Part of a small language model's weights.
Size: 15 layers, width 160, 10 heads of 32, MLP 1280 tanh GELU, vocabulary 3179, 9.94M parameters.
Architecture: LayerNorm before each block, biases, tied embeddings.
Training: a variant of Adam for these matrices, 6739 steps.
Each number is 50 + 12 x the weight over its row's rms, rounded and kept within 0 to 99. Layers, rows and columns count from 0. The size before them is the row's rms in percent of the matrix's.

# up: layer 9 MLP up, 1280x160, rms 0.0907, rows 1256-1265, columns 0-159
# down: layer 9 MLP down (transposed), 1280x160, rms 0.0877, rows 1256-1265, columns 0-159
up1256 113:53 63 40 49 34 60 44 46 33 44 68 42 40 71 58 54 52 40 45 61 55 71 30 44 53 48 66 60 51 46 47 43 49 38 57 63 57 56 45 27 74 60 50 50 61 36 49 51 49 36 53 55 51 55 48 68 68 50 29 41 59 65 40 56 61 39 47 53 27 50 71 58 43 51 27 40 73 56 39 46 46 49 59 49 58 59 65 46 39 44 64 43 53 58 66 24 43 74 50 46 46 60 49 60 32 61 35 54 75 50 57 41 36 76 38 59 49 45 59 46 09 52 55 60 28 76 51 51 64 43 64 55 35 68 69 28 27 64 60 26 49 56 49 45 35 61 39 52 51 53 63 50 57 54 48 36 55 58 60 61
down1256 083:40 42 80 56 56 48 43 68 51 48 43 48 38 49 52 42 49 52 42 43 34 53 46 32 77 51 56 37 52 43 46 41 52 50 54 37 51 51 65 45 56 54 42 53 57 59 45 52 63 65 47 62 49 47 42 47 51 43 00 32 48 65 60 64 59 39 41 49 47 41 44 53 52 58 53 33 62 65 29 50 56 54 43 53 49 45 45 61 55 57 50 39 46 44 43 48 54 59 50 45 44 52 55 54 49 50 45 56 66 64 55 44 49 64 51 52 38 35 47 51 53 56 42 57 32 44 51 49 35 51 62 60 47 54 42 30 43 49 59 55 65 57 74 84 62 49 48 59 63 59 66 45 54 54 42 51 49 48 52 54
up1257 106:39 51 21 58 37 51 48 51 44 60 59 42 45 31 50 50 76 60 64 65 52 72 30 42 42 51 38 55 38 49 56 65 82 39 63 43 60 69 60 33 62 41 63 76 46 51 43 45 42 42 59 40 43 49 60 53 51 54 56 55 51 62 45 48 54 56 64 46 56 39 45 50 67 38 28 41 41 61 40 23 85 56 58 63 62 53 33 50 49 53 47 59 58 50 69 56 55 60 38 61 49 29 70 30 44 40 50 47 28 61 48 55 48 62 51 59 49 39 40 41 55 41 53 59 30 46 51 52 64 52 61 46 38 46 61 47 35 42 56 68 46 33 22 56 55 62 57 30 64 89 52 55 37 40 46 44 37 72 59 46
down1257 106:32 54 41 35 55 61 26 44 53 50 61 41 58 55 40 47 34 51 52 70 39 50 26 38 47 73 47 43 62 60 48 39 57 44 58 35 66 55 35 46 58 52 39 65 70 70 40 45 47 52 33 43 54 58 41 28 56 59 62 52 30 18 21 50 61 48 70 60 38 42 45 51 74 33 24 46 41 61 51 30 77 56 59 56 38 50 46 46 40 49 40 54 63 53 44 46 37 35 27 56 54 36 36 54 48 51 54 62 50 46 60 42 46 55 60 33 55 50 35 56 56 67 51 45 38 58 61 62 49 61 43 55 60 55 55 62 62 55 46 82 60 61 57 52 60 42 39 66 34 27 51 52 72 64 53 52 47 50 83 45
up1258 087:34 37 49 46 31 49 55 69 47 56 52 53 40 43 36 62 62 43 51 46 49 61 66 35 79 54 50 57 79 77 65 32 21 60 62 18 56 49 50 49 40 59 51 53 49 43 23 39 70 54 19 66 43 80 52 38 48 61 39 49 35 58 44 52 55 46 35 55 56 51 35 60 53 44 44 43 66 55 65 45 52 35 40 37 39 56 77 28 33 54 44 59 50 60 53 36 71 32 37 65 55 62 49 58 45 27 56 49 58 46 51 49 49 58 40 71 43 37 34 68 50 58 61 46 46 49 57 68 68 47 40 45 56 37 52 54 37 49 48 57 48 57 52 61 39 48 60 45 71 36 34 42 50 65 47 51 56 49 70 55
down1258 089:63 42 47 54 50 41 36 58 61 45 46 42 65 67 27 56 59 61 55 47 54 49 51 37 45 50 27 68 36 61 49 57 56 46 39 68 52 54 48 22 49 32 57 55 36 53 66 58 54 55 53 63 54 52 55 50 43 65 14 54 60 46 57 67 49 55 29 65 59 40 50 38 62 42 51 54 51 43 47 38 30 48 27 49 56 42 46 50 72 64 47 47 45 31 56 62 47 62 54 42 35 39 49 52 29 43 43 52 71 28 59 51 61 58 54 53 34 50 61 58 46 63 53 35 37 36 69 12 45 59 47 35 73 53 39 12 42 57 41 57 87 42 68 41 56 63 53 73 52 54 52 61 54 48 56 54 45 60 42 62
up1259 094:60 43 39 54 38 60 62 48 70 53 60 68 51 65 60 68 58 44 40 41 65 67 50 36 57 32 53 82 73 32 27 44 46 58 60 43 62 23 48 39 39 48 69 49 47 31 70 31 47 50 63 60 38 33 51 59 47 56 57 34 62 67 41 60 38 55 38 59 64 65 58 62 60 57 34 52 86 64 61 50 60 53 57 63 58 49 39 42 41 51 47 50 57 36 48 20 44 43 39 38 15 39 47 46 47 36 73 34 44 57 54 42 56 54 62 56 60 19 37 49 40 45 48 62 49 60 61 41 48 47 46 51 37 24 51 50 50 55 44 38 48 39 53 58 51 54 53 36 52 50 49 60 39 44 75 41 39 55 47 52
down1259 083:64 38 46 51 55 50 71 51 47 87 38 61 36 35 35 49 43 56 55 49 33 50 64 59 33 55 65 48 44 36 55 60 72 53 52 52 71 32 87 62 68 49 34 42 48 51 64 41 61 50 57 64 54 59 38 53 46 44 62 45 59 51 52 49 41 49 60 35 47 37 40 51 39 54 58 43 62 39 31 55 60 35 60 57 54 61 58 72 46 48 45 58 47 25 24 56 38 49 48 49 49 51 46 54 52 37 28 55 16 58 51 68 46 28 47 58 49 47 46 56 46 74 48 34 48 48 33 56 40 32 68 44 38 67 30 42 45 58 43 41 47 45 54 75 60 31 72 69 62 41 53 40 63 35 43 40 65 50 42 35
up1260 100:58 72 35 66 58 45 61 75 48 56 43 39 47 53 34 45 36 56 50 44 58 71 43 32 56 58 71 13 51 67 51 43 71 51 39 40 24 48 42 58 39 70 57 32 56 37 45 61 51 53 63 59 46 48 45 54 49 20 54 48 57 57 71 39 48 31 46 62 54 51 63 38 56 63 42 52 52 39 87 44 35 56 51 49 48 54 59 52 35 44 37 81 44 47 38 42 39 41 56 39 48 59 72 40 53 64 56 43 41 59 38 56 69 49 46 62 53 50 22 46 35 34 40 45 55 57 58 57 48 58 27 61 55 49 60 58 65 75 55 47 59 66 29 53 42 47 41 64 47 42 28 33 53 37 42 46 42 51 54 55
down1260 100:67 44 62 44 57 49 18 63 55 54 40 56 54 73 40 63 42 65 30 40 41 59 61 49 56 68 43 47 60 56 55 67 42 42 29 73 44 41 58 52 46 62 50 48 60 62 50 37 57 29 52 64 39 52 58 61 35 26 64 51 41 35 35 39 79 24 30 56 41 64 50 52 59 70 36 39 57 54 47 49 42 51 49 46 47 37 59 57 57 34 49 36 40 29 75 47 53 46 51 40 60 65 58 60 45 53 51 37 45 55 56 48 73 50 80 54 63 60 49 57 53 32 34 33 44 30 53 49 42 37 58 21 38 43 46 70 55 60 45 34 41 61 65 51 48 35 70 53 29 41 40 70 50 52 56 66 60 54 60 51
up1261 104:77 58 47 54 51 52 52 54 60 38 57 31 32 52 55 53 40 52 41 57 61 63 67 51 27 44 92 61 68 50 60 71 41 44 46 60 37 35 60 73 43 48 46 66 58 34 56 59 58 51 48 52 41 33 59 60 38 75 53 41 67 35 53 46 53 60 46 65 38 43 43 52 54 54 48 39 27 35 50 52 21 40 67 47 42 34 68 34 62 55 38 68 37 49 47 63 48 54 59 43 42 38 60 55 45 36 49 41 30 56 65 56 47 67 74 51 38 64 52 43 55 40 67 40 49 65 65 46 64 34 40 50 58 34 50 54 31 41 69 43 40 52 37 40 65 23 29 65 49 30 56 37 50 45 34 51 42 60 47 45
down1261 118:54 45 33 58 55 47 56 50 34 54 46 74 59 33 46 49 58 40 55 51 50 43 45 61 62 27 25 46 32 54 53 44 44 59 53 70 45 61 64 46 45 76 25 54 27 45 46 54 50 68 50 49 42 47 44 28 63 52 53 44 37 47 58 48 62 50 42 40 58 64 56 37 35 38 44 41 61 62 55 60 49 44 35 49 63 55 55 49 64 78 45 50 41 53 54 58 64 41 33 50 42 79 49 60 33 59 37 61 55 50 42 59 41 36 42 34 51 46 36 43 46 76 50 72 41 43 46 73 32 67 77 42 37 41 64 13 70 75 44 40 57 38 24 31 36 55 62 73 44 53 54 50 49 52 58 60 48 47 52 45
up1262 116:31 41 31 44 41 57 61 52 51 42 60 58 43 66 62 46 59 41 58 54 52 56 37 57 53 72 47 60 51 45 47 54 62 48 50 44 48 53 75 59 42 51 55 49 40 57 62 60 72 40 58 25 46 72 46 31 35 59 43 37 57 57 57 42 58 47 65 64 44 44 44 35 34 54 55 55 36 35 51 55 61 39 59 78 51 60 57 47 75 43 14 58 47 50 79 63 41 59 47 51 67 56 47 37 64 22 50 54 54 21 18 71 30 43 60 61 55 48 37 48 37 54 52 69 49 63 66 49 46 53 65 54 42 39 36 61 51 42 54 48 38 38 26 67 43 48 47 39 44 60 71 56 37 58 32 38 46 68 61 36
down1262 114:49 34 49 54 38 59 55 60 56 44 39 20 50 32 38 65 39 66 33 40 57 62 28 51 36 51 53 24 41 29 51 45 44 45 78 62 51 42 77 59 45 49 43 35 45 43 55 35 53 57 45 41 44 48 63 53 47 62 58 53 50 33 46 49 45 46 56 52 52 43 69 51 55 52 55 63 52 47 36 60 49 68 55 48 48 58 38 27 36 70 51 46 69 39 60 54 54 49 71 64 33 65 33 58 66 53 29 47 32 43 49 51 73 57 47 55 43 64 39 53 31 54 39 73 35 71 39 63 57 51 46 43 36 60 52 57 44 65 47 52 52 42 48 63 64 39 59 76 36 75 21 69 35 38 62 34 48 62 44 30
up1263 116:55 47 50 46 46 76 54 48 50 54 52 45 36 30 48 33 64 38 48 59 48 52 52 63 62 20 50 48 45 56 55 52 44 52 40 58 57 48 55 37 43 54 81 75 56 45 55 35 67 71 74 38 24 35 48 49 61 34 57 57 49 59 43 86 49 65 55 33 43 42 46 55 35 62 34 44 39 61 48 33 68 49 39 47 59 42 39 59 66 64 47 32 39 50 41 72 47 41 39 55 58 56 58 48 43 43 47 43 42 29 58 59 70 60 60 84 57 60 42 47 62 45 75 65 52 46 54 44 62 42 27 53 58 58 45 45 40 59 48 41 34 44 35 38 73 40 48 42 45 56 61 67 56 66 30 57 26 40 55 57
down1263 119:72 57 39 45 49 59 29 35 25 61 58 46 62 52 45 47 57 28 52 64 54 37 57 80 43 58 33 51 57 43 55 51 27 42 22 39 75 46 41 66 29 49 67 57 41 41 52 53 35 56 43 44 41 25 50 60 54 49 57 36 62 57 33 38 59 58 46 61 42 51 45 38 63 47 38 64 47 56 61 34 73 43 44 51 39 64 53 53 50 34 38 29 52 59 62 56 51 67 66 52 74 51 58 40 36 45 50 53 50 58 59 36 41 48 64 54 41 44 40 48 65 67 48 74 37 61 34 32 47 43 87 45 57 50 54 44 46 49 43 41 64 53 49 49 32 72 48 50 38 75 50 61 34 42 61 66 74 52 46 40
up1264 104:42 44 50 62 30 52 74 67 29 41 43 46 41 57 62 65 61 36 37 52 44 41 44 27 46 52 34 61 45 45 31 47 68 64 35 35 35 45 76 49 55 49 56 40 74 44 54 58 43 50 49 47 46 37 51 66 42 36 52 57 41 67 50 39 44 69 45 38 51 47 59 54 73 46 52 68 47 45 40 43 55 55 65 43 51 46 53 44 69 60 37 35 27 48 57 48 53 47 56 41 44 52 64 47 33 58 42 48 66 65 62 63 86 47 50 70 44 63 53 41 83 47 62 54 52 37 64 67 44 39 38 55 50 56 33 32 59 56 47 48 41 31 71 54 25 49 44 25 64 25 53 62 39 58 65 46 43 35 40 67
down1264 105:48 31 71 47 49 45 39 42 54 43 65 72 58 41 43 65 40 56 44 62 58 66 65 43 48 70 49 56 40 59 45 34 56 45 51 61 59 38 55 57 31 77 61 52 27 65 17 39 55 47 37 56 43 35 49 73 67 44 55 51 49 55 43 41 49 55 44 39 46 55 46 45 43 60 42 39 61 79 59 21 34 34 39 42 28 51 60 59 52 27 67 41 45 53 43 55 49 51 61 35 46 42 29 55 51 48 49 49 46 44 64 44 42 55 49 54 41 68 53 59 58 44 34 58 11 48 63 43 42 50 53 41 51 43 69 51 72 57 46 54 69 73 17 53 59 67 54 69 55 59 47 63 53 65 35 48 50 55 32 40
up1265 092:52 74 60 48 65 54 69 73 44 51 63 36 47 54 32 44 44 45 48 70 44 38 46 51 39 54 32 67 40 69 41 71 47 51 26 62 54 51 28 60 49 36 52 54 37 65 46 34 32 33 44 50 53 38 44 53 48 63 66 44 42 62 38 83 50 39 62 38 43 49 59 77 52 53 39 46 42 56 58 46 51 45 45 43 51 40 67 41 52 56 41 57 37 74 78 30 42 63 68 41 36 44 67 59 49 58 43 57 33 52 63 35 76 52 53 22 58 45 71 38 65 38 54 48 61 46 59 65 64 45 38 68 56 46 64 28 49 40 47 49 49 40 41 63 30 46 40 47 59 36 33 55 60 34 52 39 50 52 32 47
down1265 090:41 38 45 46 48 47 41 40 33 66 57 37 70 57 51 36 50 46 57 55 72 56 60 49 56 50 66 51 79 54 35 72 55 48 60 39 50 45 53 45 48 55 58 37 46 59 56 79 52 42 69 50 61 47 61 46 57 47 56 56 52 57 46 57 08 69 35 53 57 55 58 61 56 51 49 46 54 52 70 47 17 55 41 61 20 64 39 42 41 60 75 29 53 46 50 52 54 44 32 48 51 38 39 61 46 45 53 51 55 33 67 59 63 43 51 31 48 47 52 52 47 63 37 76 40 53 38 44 33 46 44 49 49 62 42 45 68 62 71 58 45 30 07 28 49 61 53 43 51 61 50 52 41 28 63 47 54 35 43 62